python train.py --norm_eps=1e-06 --rope_fraction=1.0 --optimizer="muon" --lr_head=0.00504 --doc_mask=true --dataset="wikipedia_en"
Each number is 128 + 32 x the weight over the matrix's rms, rounded and kept within 0 to 255. Layers, rows and columns count from 0. Numbers have three digits each.

# layer 10 MLP up, 256x96, rms 0.202, rows 0-67, columns 0-95
131136190138139174082105148115138150161086155150149088128155127164104174143080166149070096144107100106165140180163145116128176105141156142133118159136075134101183144088112093159123091132159096177107155054194124159093178159143054123171175115145112096103136191170082188191144102103103195094
209116146167135150046127141108124059152142143111121130135148127189070130127128123111130131100089079162121103129216145045091138120116105170158117160156143135136140103134077112104158106120126149138128145153115178151113087110126153091078145132090089108113160156155126097151095188101132109110
131089104175143129113107133169182175107154122105133123084160104117110125068192126133133109144132109150122119082099129078092149120066170164116123143116139121172162165095095107164143105095174153109089190087178097121053158115105087108134108133128145143137138135122121165085109111099087184123
158042157116096125118067125133085134103093088111133181085128144123115063095118091130117070121049139106095125130105125128139164146146088178080187103166181127106118119209098115066097155090129118091145103047101172163059168092130132110142140081152167079180079145124145128145072145156144092124
125143042151123171104138177152065130096133114136129075158192109146115143094138165096149201112096150103064093137094172139098089128120118168093085108137153092131172139142165134136150178142067089168137214125142160140125081108124092107128160070144112203102125131102112112080096212107098175100
174129093094169109102096139108115124117140137147130061138137087108123122116191149105136085140139125116156106177111060076145153149142114128119070140144152155130106113133047177120108082118114145131098107081205113184094156100176113126159162176183077155109081136129133158188157111139093084112
112034083140104091110160123062097143167130107184128126156156091154099192100107131066158090175098171087081152182135153156151098102077167133144142174141144121056200109139106105138116136109056130066173090147155138132145120136097044157150111185135174097123134067117140115112030187154140146149
091129133123074099097106127118075098131137092111088072119132147171137141107095087195126078202107141137163118142123115068142098109104114140123180163171066166148116171121150120116140116086102154143098148125142102171164108081110153178135070129131088103200129130123118121133180145154137158127
143160162123149132111139086092129178131182048103154154141123112145082102121137136103089112115162134099128128157155119138138126126143104114120105146134124167095134100113085122112133129162165199169086104119151087134089077170159115114104160138141164089132076144119091142132119155167130071152
156146165161156127182141155107134185176076142102132042168081107168164103028138138145135093116113099130094173110143072160103177131066135165214089053125097156138135093154133162054157155097179101129137143077106058100150128159121096145130090103115157078093061132168115115070183151088074043077
133162147104178137101122118160148119152109069088145184104072128085092083142141062141117142116083092105096126097195063163087155110132203107084169150152103155086093063169123087101177103130133066091142104116137092145129160193174143121138125118140150098177167159111134120098143145164110099119
172102129186158129079132069169157120111167145110144154091108097135126107165103151114161140091158188098052132141142091133121091099129148120132132206085151135117112126207145167134219170117183182111114152163136130114170085105092167131067130157106173139092138087134127163106111098155100104114
122130138101096148107120121145141178099142131145167143146128094178126069104122166177138242110167168171108160105142127125104136152138143140207138162115137122108155145156100168121132120107190121106129147093086156124117078136137132104184144100093145173089122152187189130103140100093147146158
132167133114127161079169099081084128139080101090091039159139107084211115169106116123095173138176088150153142160106070076123148163156124151223124107149147175132132090144100126123108087131142149098124076098125096112146130111159168198160114098142189158139115154053108101154152178140092081131
071067200143156129135139100158121114068076143129115108137156143091138117051184090133147179156098076140099147135071193118157144049111129081086167163114118150160129180128139204073137123125107119144119096194158168168125147142152166135096091164103134120180136088112059112124196153103145116168
142133075186134163155131116157168153174082119084140121097117161111083153108146158078177057112127109069097100123213137114099085128170105142174136104124100152087184139137126117097144095113149157112128123155110067056081127142143151124169160067091092197114121141153144111151113139139139198120
075115111098190111137166112161153161181096112158137155066114103154079074121143112120113159119143111134161147192124131100132149111127142094151152088099083084092112157173109198117131160159110075138116081096046119113068113142111090137144096126137034097195124106147106153133114133117148140181
133102119123157103084163157097153100104088125155148142165103075129135111106122138105078179127245135112098120099074092110092152101085145091126132083112040066170141143119181197098105117074169129154057124131152108184201129065174143113145122168160111089080122087130108140176142126091145133126
144111154137116115135110147153124182139132179138119148145075150161161130163109078163177153123149136102141153158065153119138107129102064104148147113122149169170071193167111135125091088124160198155088145132116056210132118139147118141101128108139163162109099141104092135126113087122105116109
090185116083096141144116122128117191107128152072094095140168127122104129177165201148073130101129073100087065130106139178077120101093100109124148189168148129115125123112112138127161146063121171083103090105110122081080179082136195160122152082130192080147135102146091125127126132162163157182
113117104137083132107164119071111124109143129126164144133171090120078145095125094079178070096102155180072089107158160070150115176108096141121099129153121142083126182065133127174139160106121119116077123089201148087144101083075149152139151129101171126145133124142158127135122155110115156127
083141193164127126157129118128186173149075154128167108143106100133120115114106116120131164130120174085143097121144163122108170096099153131137093140100133128055128122104050132184119172104146125095092102109123086145117137145078175136138115087150132070191087026123145167148108165136134165050
169159146079129144141102129161070161186099130132076129209132151089102125082105085160166155080121088107142112150121063100126129137100148126132126092129092135106119152161109069143129081130113114188115074135103110079118091168167105125171075140123183135091163103037202151143079161131147114136
180149125134125153152152136107136146115144139139142113149139095109093129129105111128145121132158143127126106165097089117144092157085150125129088135105152111141083171126127109088110118130118146136133161121131109132096069148143135157108160129121113137132115141129154142150106101134102132146
091160120054133153100113075050124135086123117124146077052111114145073162145121126139091135176159139098132089143150126162134173111106108104128123064091158126095120114128057109105083118115117141149112151132137143113147105158158138141112098148137130121162148100144129112117162100113143129109
077145112146126115116128073119138114092118193095165173164084126093119164197121136120109133112131115066169138114132129156132159093140107174050094139153107190080160151148083066130129092088050129176105156120182158183114115133097150170133138154134166158156154095114164063125118105101123150101
105138109178064173148077079113117148090120122109126061151168079153092132158121168126075189202100113163116201098102096127163082123103150102097071116155108146181114135140084133139195106125114208162087139141139126144130111090141113171141101161108107086164143101113082165125096126113146119119
131150094103111163139117141151156138107122139094151138141168151111144097149166127120141127147167122153121104171096074106075127114152106118142141103182135169103133181045162127100134064132159096126114131135144195128078151202110141095092124091125114128124136175168136080103144161114120157168
134078141139102194126147124189146124093127099179087164137071152134169168167089137172100143099090108117107099147145096123144156090105192110113119173096136116132039146089089107109197095133072124147159136165146136115106093101162092140075074120120118112139188152134162132139102111062089156170
179128076133114163102116151179057173137056177146144102104167136110169136133144152130142160144146106070180122128144154155132194078125111135095121060119153131074142101125125084091126117135081132130114157171126111177077143127094122128157106117107132103152118209101086096164130121082099191092
092194118070167141149123149107159111100156148062116065141093099088143130151135146107165139125161131169160178202166111089116105127130102108096089096127155105113124083122109114068157070147089117145107082124161156120093088081165116150157138124159067114175122098139116120159165118122096156152
177163129168150095096118133185088183123143102137073091113113137129155098123133105153090133131148137195142121113109139097164135131126122137141140140107103128153122121106128085165126111111138185108128085114123133119099104097183144122121114112084146130161145190142158124110134102109162113097
111104160117103150130164143143122099189122156097129109145127111162108156129108136116138128084123188079167130107149097135099068125099198130143176118101118158097179139119081131119083113150156151148153104169113102172159120117163133152161150142124075187086094102123110102228151106162134123151
144153082190151175149081183154136097090174132144145137165103101140058150210165090119081124131113158110094072148148148190143139130103127177163113127061124089146091139090111108164119147136116160199100099171121148086157101143151121152164174097101103168119061102134096105134169140144115128136
137145068149089141132125106084110170122131118122175135108096123058114141107150126119139169139122097133183147113125166114196142165128146094114122104086112127125072111114122188091062114086106123120137166174145132198097117147121140142098083140114110109118163165106128158167116075180129156113
139111107131161122110126108130108117177066151135152170151116119089160181135101134123111165091125155110114169083123055175098107160123105099042105081145141170097175202134106147108120103148156073083105111120065150117133180083140114098138149160146095137116089133150164146197199129155133129085
143113117124193101099145117117102093126105164113128141179104126153122110165126096130116133109148135105074154109126098119116148166180113125112193136112148165143121106091160140120112104141183117140137087131107135136128147071144115116060119151128122109177122118099102162151142105136116070112
114129141116153123119142130057074146113130134173109140144086144134159115058126101080111066127085142113130111127134114120179092157159156135191172167168215191183112113119171092168179136118154126189157135122135152134164146159138160125130104166085120177141144103105154203131112110199141079110
075090078042143128115089122112176097119174127105064117095118172136162130138139114093161136165123113156127130127130132102157088133104215154140122125156111128093126100166137129116159139087146131150111148178118137158218131125071116150167075173173093143164145125139118146156113134157086107080
146138144144151054165134080096150149193063142051082099126154123133115103099070091102152118109111099092091113088098103143109101087139109070171125149154099174110178162103126082192156133137150087149098126137116152128185106170142149142137148140153109130181113100144090138123136186120096106122
105139108098091105113136149152077160128138134158069083123184126177115113124080101168161091161134131103126054119113079138081130134086107130060125163127182135138162133145110153084120112145111122087142139129086110104139115126109129107068109133143097101186132136116124109127148138138124105078
138168214097130138132073161183128101171177118160099186141124117124132091173182095159160146117088084105121137084118092118141077103090112096113146159143115115164191117168090098157109155080150158144112170137130172139084113125121080101144102141166134122082088130125126077123166116140114112174
138122177147104087060174146135144087114130137165093125126146172118170102114178130161102120089157186064143069155139101124196150138150099090100122207090105154043167152090118120118075129122164079149168139105125131094101118138102115127110180135094133111148148189143160088140147068121130131090
147086198137108155120144138112096080123109147147139146066189112134076104172079090131102154127159108172148147144158118126142116113143109140095086146130162136132095114099124110129142116165156154125164125145153155147145102155102145119096125130141117125111178078134120110114128149134141086111
169107127165071125104111133078091139136143100096088105141148091128140141108170155119128112106092132144140048171184177122139154125156088143152071121145171164117074129164157128100130146084107132122080120141121048137111116124176164115063098137098140110149116162160082120144111135108126120156
123170131174107147135083103159058113124143140162111092158173135119151130216125073167083112137123117111104053127123128089192146105146177094124130150139080108121110176138119139160137067172155118146074110102084098089150114151122145114102167144099136138109157115127175155104092147145153079088
163189131119138125136143083118135134157131187155170121170121148117116135156131132105107167117160153082103174157097056139136050158179126119125077159165134075084130145110116162132103101116137151099126150180052141144145143144148105158100162156108165117142100206167130149145154130105118147081
128101113116127145138140125134078095154115067133150078116125142157087192121108152060131141050080134161122151082128091133145063130148074157147122117096125108132178175132144140141115135151125146147144140119131136174087113074135119140119120136106032130082076147121185118078174115122134122192
129156152145176214129145186136111108100115132129137078114130106114142176132160170139173146159136190131133146151119110111101140131127148137134083146080169114170116179119127095081137177113125122104135101069087108132099136120145134102124143206137114110108194130176158133141108112160157091096
164085119159148109095100173147123081120112143065190135101147119105117144122154159130116128174119049143061105101163167170126161139107110172103172115164116108171197150135111095120162139139118156106153173138180134172158151048122107116127183149141132111095106188187093133137112132107185094112
160134114083156046123135076157129141149092066118152134170142083092142110108130162118118158033087108130178098143167099100182099125135099138103062125133169122136088109123108176137133103083126140134203138099154080109162095160109049148209113138139156099158134102155198128159102135115105108182
100167107142133146138193093151095154094113126102154152052125091170167113163176111131144159113129197182121160116151128135118128195112145165155177115133170123118163053071128151127097103140091113099105181089131078176147081144085107099108166027082127153137078144130092114063116150115147142116
104163108115139109145104108068080187082176184156147165106121155094126146106095149158164093140172136198107163122126119107089168155113120146096096113124100164148124156127176164122098127087110096088138123143111057137085129110136128148098104138149151110153127140050115047196099120154164109115
095106046107152107144131079138131139157136141113068139106121152092150115123138118176052162129132092143123119164101139142195149116077126188138121089060138131110141139060107138147091201126136129150159129146097116128097141162131108161061075067160090094072090157084108075128144176094109146135
176139111158164151155136148137100123186192093180126109185068095095112154112109121104077118182123087144132121107073160179095080163088097095136143079137117118184123147188112163126081153118122140133087134077121153146096168139142125129153181134140118141141160131179071123120110127150114104137
123152076130151131139120128153102153108138144080089146107146130129109107140095135117128114109110132102173074123112129187109156104165115143101127184152131105153130147116137103169175147150139167133110142119093092136148073142119096126083146127149127125100118177131116118080128132134174111142
110147146156069166170123104158158090129120119140152149184116151086150155155159110150087125126190167183078104158092131187157154140095146136085108146098120105184112144141134099123145095090187145112154162043120125098178146079150083125137151146144069085137087106145093109130082150108101109100
139051098111150138137121139177137125153175115125096100126170168114071108132108133133142122093118093159174128120159093172140122117109171124150132100150157142142120130135149172121142117188117154141233138140149146156095072096077195117112131088141153087141198137121152120143082165054115168155
155139167148085172144115143136110132118172078101154089128041089163141078134106090117154142126173133106122123144112133115154157157043060128135088092124126151171066092138157188089130161157101153135110168157146119118120141101058102122122104137155122099153144180137157121161127075094099041145
074091081123087131169107135171122070155174137177151136146101147132093111088087163109115149135069145107097046206112106150113176089163113136140101158093108129106089097079118145113100134101143123087132086143078095013171067139173161145096165109107156115105117143169122144125117124101196139076
106125098184137096145147130112140128119123041151155097115038112134140184090124214158150185120153110108181146128182076071114116187133140197125175139142148117075102074188112144015123093111137109142089168146138147097093143166125103095178172124125134057130085127102146110184104078152144094131
089130080106082142113148047174122087137141122089164086139154134134123110114144145108052145150132065098139159102130127138147145119091045063104087195123093145193128158057097115122090103134120084083109140085084189109131141100116092119168163114116152039101126118171122152162155157145081178106
126111110133124126100150123131056102098094103133063116070125118157149099121114179154105121073165131169129101148121105117109056153175172113183173185154065198121064125115171153089125120211128128143038180150106135085144126182081138133161130072140153182136124113129141182096123123184149142112
135129131170142130144123091078148160115139139128128172128136028137171100148112171148099107086148089107140145102135130138175176101141104132073142078187206111119121104096136058156175111102161147148136109106133172118169127127143107074182144170149158175113121147115089081176156138103099152119
154116195121089118148094118173140170100118117160091156122108126133084100127116046093117085156101092123092128199135115159180121096154133134146122124068170162179148073115136122135064066129129158099110061099099124107105150118146055088165135149132101165133093134111169099190180169108116115204
184126091169116149170085087210183142116138130081135138081084125177133122115080148169113140069132178151172099146082079159126102111090136126128071086110129101086135111093174083188158117117118101089143157096105136062152120160048123110078131122135055151089151139099154203177150098113063189100
132130129122165103079075132135127129119111178130108116112130146083132131105153128104181138123115189188138138150116150208111138137117160074127117131154133115185105128109087142178165151155101060107087103171152134152169118113158152159058083125188098136080138157189115084125142089147123137162
109117119176120132151104126119142046076106162143071136153089117106139154130099106098126178104142114139153126079124120096114139111139141102084159145126175105162171144158116151126159102115150131175145118161119141000163079159114186110098137206167078115146163104145088144107146116145103124109